{"d_model": 256, "norm": "layernorm", "norm_place": "pre", "init_std_down": 0.0, "seq_len": 1024, "train_tokens": 273900000}
Each number is 128 + 24 x the weight over its row's rms, rounded and kept within 0 to 255. Layers, rows and columns count from 0. Numbers have three digits each. The size before them is the row's rms in percent of the matrix's.

# layer 9 MLP down (transposed), 1536x256, rms 0.117, rows 517-571, columns 0-127
101:141173138146138115114110132071109122125127138131073123128130176074117130143119128132124135118157102139130126123128160147150145181143112121128134168171102079141157120118077147142085110135103119097140103128124095118096071153170127136123105128133178092125109108106141122145172126141121126182097146116134113124124139153165093107138132138112118129142134145098165129154092160117142113153146
100:163155106151113108116175131147090152137132117105085125113081118130110123156126139118153107127151111141115140142102101117066137175111110160175129129123098131070127104102092145137120125122108119103104138076097092151140125143157106108111172099135082140099115126112103094095123177045116184114125129110111131132137118128119121099145102144093116139108093101153093152114094154162180119065092
102:155136105173134148112101144099136137157131149087147137157174124125127153099122129149123143135134115101113100151166099161112129109145124136073167151144146160159095160109109112136129140111105143143146116151079129133080131120107108140139131133144128159093156118093142132130158136109143172134149108167126129094181123109160110112151123132120149147107167165130103111159117122129140135132107
104:061174160132128137094123169110124136120147150076137123090139162111138111087092153127147134095125111129122098111120130137158127095145100127108116128104111141137075167144131114137150123067120144130134158190148101169131129106158132069115105141119175129156190112136130123117099131113150108086128088145093112125142075138144087123150126137147163122146126137126116106137111112141134124108133
101:119086122124078128127127146161114108113141152161115122148083103139112164136175113111130098128134091111173085121120171123143104177130176144157105171106071132117113140124138151173199134112103141137113124148146110174116123100129140085166137152103170076128133133129158123142110121140098133081122120150132131120135154155118119172075124109109138133141159148156149133069101135127141115117128
103:100099130140115119139100136138115103094121120102142136113113160110127089122106123152135153169105138155079141122127126131163099142124122139121112094171093167100072132108077140132150163147134132111150176106152107115120134151160144137150111139136152125125104124149132133138140149132116111109155120149170154154076184130118110153127110151127125101120105158176100075129111140137111115143102
118:132132145143120136113114167161150139149150146070157115082148154091112153127105130137136133062113116095199113156122134164129072138136164113136084138127098098111129154155099144075099151148115138138135123115115148129177101132091145128155135128097171108132098090120129110121115090155122134122145137134121165138136130101147162111120114117125138130123141105132122110104126128182075106131127
103:098176137170163112144094137124144138155093143108132076106113148148095147135164151154137099120152145161141121131123118142105070143142159127152086127178073096156122131151109113152133135134156139140106147149143139117136115083119142137106108108140115128105124116123111083125117120090081123154130129146135128074153156131153131143102134103167149115163121107108088120133144147125096122120146
097:122144129129066123133144148137165148157148106184104138111123097141151149101137162103083142137146093109128104119095130068126152092131137103125113088081146093119132139142090138155163131116147121141131138194109137099095130133193120110120164131161119109162127106123150091093156138131103141126110104153126108120095118115137137127119110131125182139152152133086150119147094172146117116163101
098:112128172123140140134095141155109075109171140142121089131133107144134136142123126126091102148173144081152098130073106138123147117163104102133103146150075156116140111121091129131130150110104126153115089109143110127147075131126100092137157091156152122125126145098138124157124125080140080129132129084157147131137170153136124101153136176155130132119093101158157159106105130137125111119202
096:138138147159092097144083139084127138121130164130168165137146118151143127127132164087176133092074125094121132180103129093152146156093110174103148119114159139108125133135133101107148112140153132100125169143107125125155084128142133105150075087091153121069134133118165129145137144147113117099117150123122164090129188113110116132127125150144083133130087059142117145113135179147145123130095
087:128115125149121114076096113154131117115130150099127099118047159130151187149103147160111074114096105116118115165139091148145141143123108150139110100111117154152140145168082128102111134128130105164104120122154141141124117129102112154142103122132148119114139156123120151047127121176116156180096100114190130163154106097130156066108146187149145134110139116107126111089122131139129151119177
104:134129140129091120120130173104128104129131167161147133167115153118167166096095149152082078090113152139149145168109175108166142171145165122129151128126111131168084091106159155103123151099127119080122110089133115099166132113120114189179124161143168101100165123100092124133131139144121160139108110094133116096122120145138161133081160160090165093136132117117144152108138148137106114158107
093:125134145140109122105151161151084125140114175181110163090126134154135090107149166116135101136140143139121129141114122146132138144165126180083163089115145098137132173114131152152149146098138113140115104115106114143130128165118121119102129183079124151144109116101073144100158162110129117164148123154149151142097155145117119141126153124104114170139168128091136126108167131121071133104122
099:126132097145172110177143127119127076086135123099092125156133121098126094145132126138146134145107123120135130125145147115160118080164121136099100101121116147087149170102115112138100156117107109150142101164189091097113134110088161125135158119105124132089125143142122111175139150162137106143136128113144143137177136104120112115123163123110161165083111137130097128127112091094113122150098
098:116142112129151105101115157125104108133115124080136151113141144137092118116124105152158139118106101121136128110099074121104132095131142115109137139095094122062177166127124118120113110112120124124136105155101165112113141144166136131163119110100127103122127103151119116142158157111137137140095082137118159139109092123136135135089157130141130104137128110145126097128095110180091117123136
090:127066129104076117136174114114099135114169095129113112162122156096093113109133106141117104171104137148138114130132153119100167114104139109136110166116165155127106126127118105115110103131127140127131139085125133098100139148127095116114125108142150107208111158103150103151144135087144107116114128113141085145091150101150135149166118123129092133090122146109160153156153150096130129144129
100:106124143038143136114133191116145122092110157110114169105140130117158120126092089132098121122108082121135126118157175150138127114079131108101116124121129104142125119152118112161061116116157149144147148153132143170091158108102126139142107115148157117131091119105105134113159103116167161131120165117139131116124127115095127129089136114100099114143085146148133157114142113140064127163120
095:126112117159150101135154140151130120118186111118151136122144135106173146107135114085146138114131142133163101136142129099120124094100130106146141165156130117173166146075146149126101137145062114096134146166130136139133143116160117129138160148140133109150097109149155134146157158139115080129134128135171165162166145147138143099126088130098083136150151071133116137112121101137129129140093
090:131097139136101096130099096062099154165116121122123116153165144136186134128157114138103071141138104117131115121112125102100128139151122122151105090087127138088137159147128122164151137121147116152160102152132124104113137090111134106169156142159135165109139151171132138142155137108172158173114147109154137104129115148146144161135108103150122132144127150131129112088100152115149088154086
099:154050115100132134101070114128122147115148062157145124144165144129141103156159104089093121137124095147100102108137134157138121121138136122132090133162143132113176134119169141132169132155133153098104131140139103160131118119117143144201122104148123154105090134125131156129142162147181109157082140094151116146094117137140148102125140101135135132131174141126120073151134143150126103114103
096:135090104164097118155109094108119097132134109096149175130115128137106157079133134143100147085077139130118125149121101138155117135195143094145113147150153111136084112099137121119142130097124110116153136096098125117146122121149093143158151145137129144101161144135133138127103084119163075116129107108100117156143121112155123147135161120173053097142102159170117172142132156134144154120122
103:084170152111151147102100099111109124087085104159123155130165127107103133133085160109160149139121145108065131159162101114098089147133152103160128133143138139140112133116088114137158133154167054170150188141117150130130163115123134143112117137159113115123151121178108149093149097140130128146118142107100115093172134117141125169122182138140137135140115141110091112119160148100105118126107
094:128139118124163078087118168127114150166143183111151116127133174115105106130110147137153130125110139127136132084214098084154124124108133156110131145117113092103137152115111119117074109096141127147176132153103060121109120132142122153142142124149123088141124089138145145162148116171126136097132139114139136138151120123158128136110095101102082130144140173096163135138149164138107125136150
097:102089146104119165104112162158092127070141118100114134123076126134109140113168136135144131149114105158091126144118140125113152144107140072153125106110128140128111133147162100149140160169081120122145121137134132137142130125182171102136137147149083116050138098079153113146149158077097094127170120097139138149152102127124089120128099072093121087147106150104134115179132132094107078139133
099:127118090115096129139178165126140117140126159129104154118130100120185125138102122137111156145138073125122089201189171085102117161089123140119129167143151146159092081146126108138126189156111132143102121153134123137148121135113142127151165124117115119139124117127138155172118140160138141104143152125132088092108165131130147087114132132139143136117067140138126134130118094182145119163095
102:108011117136138087120154114122137147099160139118134113107130130148122124139115130147132106140094123135134130125171144100119110155104137170113125144142115099136128129152165175118135149131117140150178113165123115136123153138178183140123128124136123124140126113135105206089128092122123100103164119132105130114132115133101151155101141079128133166110135160127122177145122147140144141105147
094:137110073129107124137120132124132112143109172149124129150170092151132108111167178124106116144121101154149153153134133127129108131097126141103160100118127145117126135104136111136127142147093110117125117093145093116136123137106135168128103149153136126113163104115119116114167110138106107125075089115093138143143139108085136133091115122114108110112116149128122101149136177152130061117107
089:121085120074144096136166107162129120133102156122103148135108119138122114140155132141171161146136128115130121171129125121139099116095121165125139139097120113123104103108147161156115097126089120129118126137149138135140150137125158128146077127128168154144106135117168151169112119124128108129143151120101113135101118117099138143142122138131138170151136071110155165124126181168133105132125
088:077126087130157144139116127137158149105091150121114135172123140186145126089175124145126154158124106102105127116144107118136133094098102118179128133135142114125124166128103098168129149167114157119094141116144098145081104104131148108104088108125135117106112130116121112132163068098124116097130140198128067131114146130160073137171152150102122133103119114145133125149141150113138181125163
098:180101147129136149119160135127111126125123153123141137124127116146177116120135133165131148111134115152127091151129129128095125121116151109108180106110167121122080095167098118107143102122148125059126117128096129104165155158093136122113085145128106113162124156125110111151121097155110130132111135143138132140119156149144141147128133143147117131123089138158111164120088182170144139169094
105:103166181121108125115188103107118118182137092093131154138134138155154130156135149122143109137146140099132151122096112126134136118159180125093116156138106098126146106109088124095122104104160107136121124127131126147110127154137137131103159125127190087129149161120147122153127152121131142149142117117140117118143133143112113099151178137133057167134123102124133127182101088099120099124129
112:139158119090113137126138093123079118170126160131107112129099109141127106138128132191120128126061131129132155151110083131187104093144140120159138165165111109120106157081135152111109144124102148117127147126146130130113060145115189121136118088055139096107094111122130161103119094111167161119114143139098131146144142103134127133123143093123131113104175083124068103118118141135112137114118
088:104144113142139095155110128155117153143137123119164097152100104126166209113121139147170138154171108096092096125108083129127153140119132102101177157126160172138139154131128143138133142119138197122087100120102113149135110140162130123133158130121190139122127135166129158159114130131143133112118102112122113111113125154113199149159113156126158140108076135105112121173126166146158092112134
092:091108146092135094144172103121102098137146106138148128148158160147116129090116100150168114115136138163140171123083131124119122129143123134128169148137144075093178123151169136100096128106153142155163119103121102138145194132133138126117164125139150147117108112133153160108144152102118152089134151118112139104164138143142110154156126137180161136100132120133118107118112175099109109126133
112:146115132132141077146114153094141140131180196108161110078123151124130107081117117117121135151131139137116114128145183120122101095130096138129083109136157117133113131116125162103119111111097122132157132156142105139142084170103122127113142112117093099107128167151146151137171115136171148090151109101165145137114190112165098112114119184104146123142110104149117183088098116127136154127105
104:101106137095143166172120165126119097141145136148130123140129150136107104121102142119132096135140174148120064147132126095117121130145139112148121109162155089096076097139100142120145150146056152126168128132170121121073148135129111118173126119135128112171118114140156129081089115124175110144103143107144145102124113097174140096104169158178127157132112101128135113158126156121156138148102
092:127054107119079128155105128139144137167129122158165116091112103132161107108168105143131112127132145133127116154139146128114165126119107126125116131083115129093131134091123126135139133085129138100116180159116172154176127131174139136124088106120114120137102071124138130091196160137167138146115132115140128108146141137108155145110144092129133166119190155109124152150112136143112182133114
100:187073121139082115119190134150148128113100097143140093120136114100120143118134120144151123147178103128137116146124188124146134152144160122136190120138122149137163142169126108149147118095148164077108134111115129131134081079129123095098102141133149111129124149172135139126153130127109114137115105137140096132105150130152124113163130122117119130111141142121125116115126091145133095143153
105:118106107173115093116131171117093131145150121152113146161155089102121103119189115146144080124154119138130052122140149202133141135154129125104120130161134121126121123154089120113106036147124157133150135116126146151103168114113132170164111135118121171144161119147095097108139134157147146149137105124126160140147127133136113164168137140112085140116135121143145108087119140130108147108113
111:163172125109083159124103105145086119115162127127152110127133199155105148117098154106105120146094129158204149143155094144146112144129140142117094055130084106112126103111162171182123138116133141119111122106128092149112167142159142153121096126156110105130151094097140114119154139115134107115162138153141073155118136123116142128103125155130090116078097110109130115149139161111105121137138
109:144163107121101128155126162144105125105155105138133134109102172173124138083170113148150151114107105122127172102150129128144137104145165129099119113080117143148123127092142141135130166156127127132140116141098125120125134150114192150119132136129125132147206105118159139090147088107082139145121167097141149145129099135122163120137145129150149132135126129093117099107096138138120115101157
101:133116121052100206166153132130145093107130131124109131128123100144102143114139132117130129146140118123111078135097155155095150112109139103134104118101126146147163131110108159152141100146155136123117130138129120149135132184099128112158162100102076152141166118119159125133142144083150130167157099182082113104114070119143154103109079132134128104085128123110120115104114131127136084136129
100:137186129100128093158135116160189086140120089119143148115119148090129126120148127159093116100127129132073143110123125110155136101140135155127138116129104120139092118177154153079164147134150106114104140121147146164146144134181136121122125108090118107141112070190078146113128117140134133160110151125132155134117138148123142106124125156143133161130122113171130118212112126142114137118150
096:150154133119142165157151109132137097131101126114154098126168152152148085109124125152140137123139110147162138183121114165160094137134155067116127137134103166128110081158102090095133119117146125140097116120113150100121142138117111170132132204113146133114148092132153132095157098145137162088108118120105090139137133090137129116104149128132103107089152172141142093149102116143113129069135
100:115137136108128142108102137115135087144116152167098145116131106158100093123144160087135103119114089137154088134135134151149158131111171169165124133134099131112128139111161128140121139114162161170106115121098138092117145161146126150138165170093102140108128122087080183106165157125156165147128116142093126096124130135118166134103116123123122093110105158146123150150139180152153108150147
100:088159146122118147079129126139148160109121107173145122110113121169181107087124098135131144133117107120144164126153109145140094135105154130149144106109110128111122168141140138186146135143154111116127130075137113140164143173076090121123129172100134107133140120146133165112135141156155152133160113119146132137140112109172138104134102095133190146183161135142137091126137125108136127104124
105:156126140175135125139119134113126139104098166143125148148109110086113115134112135135161118108114119046121137114133128110108125135129191132091121173148171042123144053122093121156130080144138134174117105116168086124087122089113081125132129154109121114118120147102139125139079088090109107115130125099140136144122129146113148128125137126137098148153140110166135150094104123155153153144152
103:108167162145129167117142137144115099152138143115158144121141156125119134094101111083119136125129090083109133143128124128118122088119119070122126131112096060102107143090165119125164113108164136101110084135154178120170115096114136115160176113121111124098128129126136171151104078120090119115118137160100117177131128107127126140176115121148133136160138121108135163124142106121116101100141
101:109137128150109167174140131129135117107086145113100129146116140122150127102112113120119147140135122133113107120141138112090144126124072137176098110143205121088146067209096143081111168109096138152153127160144104117145116141152095121114103089098143117151153115140196127179132160133112102148097110101077141119144116130115110134138146102131107129154148094134150123108124108190112123087127
096:109149094138116149132139123111120174159147111155100126088121148131117127120108116153114135139112119145140124129210158118119108148097122127131139103130114125115132094168136149151169096141113126127154139135097136111137138155149200134079126177125150078118081140151143119176143103114142083143080173091144152127195143102138113101101107114196117122136132160124141122140113110138090143156127
098:122135152164106156146135134124120172130099125081145155165119100104143145141123127129150104112142143104151080128158093113117132149086134152131153130151112133111135104160136112149094118089091153151109146142101121200157126151094139098137141133108122131108129156156105111122122122112120122130126156109160138131092124140102159143117129114142149114129133122153106085133117105125151093114137
097:125139106131135101143112113119129126158140124128151118085113124132096122124119125119122146121114107143175152087086130122151148114143145124124142124157123123116124127100112155138140088128106091131109127118142161131130108117138135117099149152129139119140151135131166147149129163123128162119075119160154187123165119076138155168100149151099100129114173110149112135134070145088142104113127
097:090155122094111098156169116134152166107119118111127108143132136118115098140147162100071096102143123149110148134134141164172154137187147128114136142092165149114074123144131110178127079145095093123089120085123148169121117160118142157109135132103106169156149101130163090095124123136148132119185150122143162149134126156106158090128140127120109112113137157146140109156119114102126099181129
089:129158144096155077116126137127103178148103137149148219111117112096167171174122164150129108133135084129104124113121097144162161133107152096158113134109146127152127202149130138141161109124110127115115108115142126117103139113133150129105096096125102125134156113117117148140106126130117126148113152131113127140130134114160098135108104078111118208158144155073117146100137125117135157110124
# layer 9 MLP up, 1536x256, rms 0.117, rows 518-571, columns 0-127
104:117127120121108132118144148148129173127086119102121138090121140152135117115125089107131114091119092101120146115097157115129094113120162108117149151110127120107093128101135115091161077153164140138145131136090123101135157083140083113093117131129170150144137137139112128155115119075144146088105133114084143148117135126145118124083135090122118142131079125087160146131112143132162120110149
101:199139159157102125124116146074116121137136110198152118143137114120131112132123122101145120123098100143146132110124143117160145081145113139146137105127114107118122130149056117107135127165156112102110135116138112084135144124104169132155130138134122111111120135118122128128156103132074158132195136144128114160106114096126148120118102106086136143084133110128143117115130156084117156139131
097:118123111151073129107161152115137122113127104164134147100133123112106106166170147095097077141119137129113094116113089115154147093123178116145126125116109138099130096102127122098129128149094155129163135141130150149116107150109110158129090140175090140154143168140114138068103122179083113144126134072133140119109139100094088123146123111130139159097104136145121104190130136122075131124127
105:127110133173090146073162079162132102112109125157125085155143122099147148117153148133120119132154109146113097141142140096100096215158087116150127089095152155149125136151120152166133164142149098117110149144112138121114106085111113093108148140150105157089092154137123135112111124144085155131144124115114095156127155186146107171106139167105116128139152108121134099134119100120149158134121
094:117122118139133149127097156155137147096110117092146120155133188139107108113128147091113079106138144188159155107162112103129173153104098129139121115187118123141139119132144105126121153152164116129103136096108109132145089162125136126132131153140092138133144122169113128082129149101106136126153161107146178167107151096121105140124108129157145115123102070122118112132135138112159113148147
103:117171164162121148115125091119124114116198128121113118135140137107130129140111170135153139116074120138078132129146117163096139114142098141117146136081146116121115184146148097109152133113124130124128162168144094141121134142103154137162103143173141120125134145112103134119098174148118117108121166123120170155101124122074112106149175133129144127141109129184132115114109122121157094130153
089:187152140110098170134106181110179143119101143094118119121115071137137110145073135133125153107115154099083135114156110097148124146146123131122143122141082146128129110127126159145083135099155089122136134158124137101148141175136180129136139172092105119141124126138127112159128122091139172133115146099151141123096140131149094150122100142087152092130145153094149129138122159086127145145120
091:158138127061132086150140169151132129132110081108110115125140170115132156089112096119139151122073147138111120108110130127111123139121091106149150116164136129152150158124137089131119097103149139111128153131176148115146128111111132175107184144103143132126142126100131128139121126121165083137162138134127097111141087177136072112144134074166081100148139112098138167154160128134121134114098
103:095117112111115119079133125134095158131088135121162096142156163141088115122164162107133131096125107134109140172194130101140147118163148145129157066128135133093111160169124154113136136184139138096108145104127127123101160092107143096155123117123122198110061159112133132118116106137165161161120088120128103105106133147127135139099101117125129085130138107130170106085162104158122165125146
100:151095133136101162149131097131122103160118115169104111128149115150088113135152099143158138065114153143109113179123155139120075104135152101121083112156150103108054120148152111113137102106138125150141126115151121144119085162148133077109170146082127174180154172136125150093124122137115147135123133122134138124119116137084135152109098142100116104083114160120116139123107133079133127161112
096:072125151104124104143158169124137094105145120135094125129140099101074124107149112097088145147160125102106122123122101080128104143133128091169110145155137181104083118119092135129076122161164111099109143116139116100147132087129134113085141133130119118171120115148108116141104142140104141166125100132105158128181163141136107172123136115125135155128120210138130157135158124132143128161122
100:147132097088135128134106151142124151092149094128126092109163146124105143121143165105126105082094116142104178090137120124142194123113127139114129116143084113122169126107138128104155131143131099157156159153142111131161104185095079134160142174160112104145123110147144155171128168146182110094138131131079130117144106114146105150120114137117131133122161147127131178147140108111159117098146
094:124145098135107143117130078090133158134119124086115105145103122119135146119125109105130111101136173141123128126150145086135127132158170143124139132153127185148148147117129110115128117116122119113130155134124174163161066120130101160121162083143157113117132174163178134120139117113099123092088107122126142134099147160149099134134091151166138111132154177128106112101135124131189083136111
089:100151124101117102080140125180110107108121113118138105094155124082129114152143114119114142188151161112139143113121163122137107099127155081110130124147091109109071139138159100128125128138151164160131134144133114143144148118146102137131134141110098137155147144131089162118136107117098142136123137103139121104106135150107123120133102138126128079114123152138116104160140107128111121105149
096:101139131147157143142113131111157162208148157137112108142126149123118120144121100158146117147102093135137118079126131168125086107090099147114111127094121151125138142108137130129111167139110105110135137126132092104113120110142117172155108115102143157133114163144143153143119089161162102155143162153101109095121138145121122077147124110099131115164139096143146117149135133115133116114165
094:140103077113143159142067127137089123133088124134190147126102109130117133134086154145111116046099137142159135140119097133128106125144153141107121115139127097131100141126112135145111166145137116095128114114185149143111108136132115147133159124144138134112143164183130111145098159129093157147123120137092132119154131095152126109090152135130168142129149117142117103133139093137098126128101
102:137107102146097123139140142145105099157159128158115138142135109145117158078126117147125140154112105118164104103142111121103116098116074113111133122137081170096156129120101088107184136092152170121140156136142135114131147146120134110136119166130094085122130150169138098131096111152105129182164145100119147111134117170163098162126105120137138087122103120131097099111140136128134132092130
093:094088146112122137167163140126166111155186115119148122106096073128123140127142128126111118175121144118125163104140156147090115141149178123113114129088137109127175129144110141114152119117094116129119082061108139098140128138094120134119105148110133112134173127122119116101088108165102093138129116131093115107117112144148109129108122171132098143168099153131170126085105128123163118113147
098:117136138145107130123112163129166165185121118112125117175121100114138139152177165131102117109110138137148119129141114142120142102125112159142177134112137130134144161133142124080114108118081103088100079154131114052135165205112134110133127117147155125112092160121160105148149133145152166124166107164132142150147112134123152121117089149147154076120113101138134120106125126144099105080117
098:141079130133107108166125117133146069148145115106118102111135119097127093125147171160132137124082123148133136119155179117152138120144102149137124149085130134164122171183110120115144154149098114124116108121098106129121139119082133120126089126151144156146111139089114126082118132120156141084130098130119121147131173136099163128083150110112130097117135159119126157159090123132161173160177
095:170137121151138147186111103171173090147108139132131126106103129124106106127116146119146118106125129168110122133171109103098126142099106133111074119104117150151118141065121103123102146146121113128150115141114110127077147125126189103115153168114129099111150174114119131138100154145083132097117164136155131152193064091090126100124116163118121127143148138106128170138097152143104170107135
102:190151102149141158111155123120108160111138142092101129109100138122142127136120153123098095108128154156121096119105137114152140127158117122119147149109101127139135122098160137124141139141078222122159125150170136115149084177114157103086117119116147129106108112107111146100127111118109137167127150108133147112143134137131114128113108128098099109090140098142122122139148134151157125095161
088:145074124101130144123110141116116119130086093147094107115113127120149136140138142131075128146133130095146148126065172125087134189131110155148152131112099119122171123136164109120142081160149128144131148148154100131167101107099111153129124138146099118127150139140099129128120078097096101146140097114126118163143098169115155155152102139123144160121147076169098123127134135136129142138141
094:131156131130137127135125127136158139140134115084167139159147094104135131180131152084155125111083163142097111119098112088148110096121141130135134123104135106116147091127135127115162108180117134157148094118140125103127135140087115152162105084156134087123127141095126170125130101113096173117139120120127120104152128154114123175121109135137133138145145107102133130090185108059153149121143
099:094133118159104133135131161133128134136179155163155085119134143105115139129159134117133123103132157146133115136127137142088169147109119119154181122193151115135128144089128134093113191117100111130058111182102093070129081135140112139108139137112094140135147158131121160111135141125101110102153123145134116092142112084145110116122139145174163130120134149122119132112156061158130125124139
094:144091151119135130112116168118112121163097126126132174117117162159104131122129122147093127122141147173110139110089137147106110102154131121133136100145127143133111144113096109137085098125111127126133120110120160116147084127081078120172145123103092152102150112159127082104122157131162118159104136118147128139110133148117140082160167147131120109100151134122130105106102124113109139122118
094:123152173162130140148125144126076165117145096130131160123114147136124151132131086165155111111090141127088121120106135086103191122142118098165137140090149152136116096150121117113142121103153061137124095136121168114129081145140113052104101139130105135077129166119135107147131099087088124137113133143149151112109124112155128083149114156142157107112137103126160143078130115126157169150154
097:118119170147174142149127089138132165164105114140085132152136140152069093156141134143110123105096130134135114098089120140124155128132094135127118145085126120185101139141105137139120161121114112106125140109113118103126145122106124152134155141126107121179159115143175125163141142150122111113125072136142119114143132111133099119111111145131165113153155165116128177141128122132153188159150
091:129120164109127123163136131135158173150122145105188175108175117161115152124098142157118111144157130129122161144110118132066101127125165106092138099115130098111116107143126146123177129162145115139173093101129128133121135137111110135161160156137128102162143117146146108123112175089126103138111155121097132131131136145132110146115157099153145178190134110126093118160076134161182120112146
094:106138113117110117144125153143162123136111112164120115105135130176082107126139173177104130189086113109133145140139130079152132130177114090182116113136120128124160158128138154128165137101131143112144130117148142143059132120168117112124142108133143092165117164101143118126124088123144171135132152146143100109116143165122116124130084128093132099104150143124115139160119099158118135095137
105:107120144125182160121147129125145092167110156143110107106118129154128080153145116122158118137118121131176125113112127152113126142120181087135153099118103124130066102100098132127107111152156135124132149124133109118130111148167118125126180177128132130109145142097113154152157106128140095165123115105151154126101107174129080115129112120093106073127116149091103099164087122132093140157069
099:140117135116106154094159139113118164127150141102137158118144132139144137105136129138102141083177124160169117105135124136133098129118127115115097151105073149131129107121115100109134151154165148094119098146118172109116144101174092131125147165118128118145091147113113162182121149133094145142088122121154106131139112099070122100107094114152127106129153127144104142127193095127094155123086
098:119133131126143145121103094147113155101148154139119158124106135128150144124122101159143137163107114151155149145103128120120124106128147150111178118133121116106138142098174112111165124128149103097149151127108147108114130122134130146118105133090132087127168109118092119140116146150111158120126056076124155116120145141158163123169123109160160152160115128113146131112092133146127150155131
098:120141152164112112120129111131122156114135108143156115190132125095104147167096105135085114110147122096146122123071151157127143160084110171121198121129133136148129152102167113159110173152119149119129120126131145077127152123138155101103084122112133101101121107128119187117112148119127126082143132132116133120085161105186124113115130121088106149175118125126093074161158143166117109117142
102:101101125108175141118153134168107118130131113140146097086111159137139127107121139140164129104115123131078106076163119097097143118143146153145166111114169128117147115096121099114124146159169083116114148156080112164162140144126131067160145135119153143127133126180109111129157121127087129171141111137113118152133141135147123133096077134156109131147129109179166114124097141145165114115146
099:097120129099145121128101149086120166094104154107079146114088146142127166136107129121129107139157160138140150103152120077130105091136147146089085131158123125160107151108118133121116130167131166146149140168124148091138128103104120131110131092178088101128078130138113113128113128156115145172123107126169152151157127146095089113148111131131159090134124128134135087104127143100151113133152
098:116134145115149166105137110071132138130151135112121139157144151091092109137097135137112140077133152140168123125138106161149097153159087172126106117154121125163110112144129095101122151126087149156132127137166091141171110132127136114107131149139087145137136120150119130166111091103126106087129128139140156147178102110088108105102146122084115117152133106142174076167126132131132110104169
100:133152125101110140180122170161172114112101117150112101159116154119176131142096130106149168131103125159148122114123112082127095065114160106166150098053155130117099157112124125109128158125115163151147106096165140122138111142090124152108151156097144135150184087120117121109097122142161139153142105121099147141124109145146102084137102120153153113171105144129075133167097124121139163103126
089:095162109123129157158125132140132112107160118121097149140140101147095135178117187124122132109117137131121093123154105096137147122145113083127122152108148142112116090092095168114151075141087131151142127119138157109137145096115096115131141158104111140120129137111164097085127117174140156142080062124131154111170110160117101083139106151150150086107187145113101174139137144155130126110093
099:108165108147112143138089127078133137121131146091126163120138127090150139140161142104119122097186152107143110138111161156124124102122148108136157135101147105155174131093137150125116097116156118125147086150150148133105124140083144063174126120088107137120141154109127164128132155134139130082103157159147134124124128121159163169137081143091159097061149097142120120135137105116149157126117
101:148095119105101127109138125093117118099139171142125141078137168146100141081184143131122142148102131109083137151103128128113107146094173111122149135117140132106090094072117118157162128093154144150063143137114121143131158160128136102135151125134146144140133144145126102098152104118102146053099120102086134126099176139139126107125133106142150149149128160110147092090139139142121100127134
102:097159108138086161108107106121158102112143137116116125137149174133108143148136087145127165122106135152147162160129144201095129118105129103135132122091117140147152138118134089119149154155136131163114099133133119110154131092119152158126193105094129140178097119102207131097133121157123090118084133154128128108112112080096102134134108107146127118137166171117148135174128159121113160154134
092:111139149109148103133124141140111115107105153137068124098135122147119128124099119146143116104105134081128108099115112140118181128111116157136108108105088130108150096112164072132107101111104110167133153129127153125166142098094108107099106133140088119108112143110055133155133129130106127112141150092134141117112113157133158166115099160091133083145161108156106120126116160127143085156161
102:115122121123099140110160103109161086122098139106161157128144115134116176172155148156089141091117135124101126101145149125131128127132113162153120107135144110089118152126120088130105133154150124116133128081155108157075127144154166104108144097071069119166157114171120123115173130121113158100132168107115109177124141135126125142128135110122101092104124112139114134132155114107112148106109
096:124126142148139177138108141154107109118093151118099179124164122127103118082120109142139125121150121138149133095146116135134139136115108114116122176127110128117135138127145170150160147139138118174109083106105130130074140115123121157114140096119130176133120148132143159117163114097131108155125109152171058116142144072159100161110102153124167111121147149141099134159122131101162120168154
098:117137138104097123144093115107128129150120146123139103134118154132148134144123175122131167134124093150111181088120154117149149088090157141128097155111101185164099112127138095124114132103122144111108150108109107127136102142135141146093130139138119114125079127121145149111129139083152122168122093154144130062145101122108086112123115110166115154126133161091162130105157102147128184146125
100:159144143143130095134108139127137128116088147117093141132133126147120162173098153132141093114108125119134094155143120152150195163121143145147104156150106096132188162087118114123123130109122136143093144139089144173140114100100110119109169169120091116128109159102138132127193137104116151094088150127098134144111110134114121135130132177132146120160123144095138132140125104125103137160135
094:120110172086116124125110152173118085085127119122175118183134184152105132150107087086122118159123100129127129095118137133150123101159180136141128130132132134126163135113130121164076108113099096108144110175114141153146102136103167117075159143123166106105124184165166108099120120153188127123158115112124111120128140140121107163152100131144116166177148155146123121112175102143114122148144
096:110111164142121121139116090144157146105142196141115125114118117147126157146123132117162125130133133139127124130145156152145144109160084119124155116158144160127139126140120144124124185162114143130157139159143120119159137103084124149127121135092105123090077152088108110162136146158133165103120148148121132094170102130121146161152116128136116114116154116103136161108133147120176114107144
095:119137141145147117157101163156141138083112085157104136165117129112128142167117109093102106152130094112089112171112107116177111120143144164112140103177144121157164162111124100155095166121099146111110160161140106122115145155130114113130117171116172131113137153118162121138097131154136110149109114095098112117147131136197095088122128130123111133115098132105160134133124119093107128140169
090:126139110094103097151139124139083110130128154177105123127122127124115139146151121159090131175106138158169163055140133148115108119141123112153113145121191077113080093150116133125126102158147121088166125132108150119168126133132091120142181113113105120140126108159153175113137135089105136109127125136138123181160100115156108103131105089150111162137135119129109166113158134117133128103087
098:106089127102141119111106080113121095167080121150113124167151156104105120069143128116147120129118089104187154138100119143112120187117129150100159108148117148147166107148150125120104126137152126175143154110095106103129141141142111111139130066126137169130134142170112182097110104180107124136140118098129166092150137119128096140088133127111136120128158156125144107122177134132127127065122
099:116186149149122126120105162126080120145167161160108152144122091112159168112127151097139119109118157113164113135150133141127135168130112140094187092161134129108120147143127099112095108171087139140113100151107091117135136142132151094135117116138115099120133171100101125118155117120124120091112136148139119104154133108151121140169103189166133121151082075184135090111125119126164146159157
095:118181132146136142110143146111129153153132163132162118102132125164149141123125129129133164154116141139164153116156107097115119085126169104172182106148135085187129164105101103126100129115119079112143151120118114139113136131136147103127167132126134109159117143146126158113076114094146110102095108121162135149078144105136097115110148118134125149137096106150134140143126133153117072121126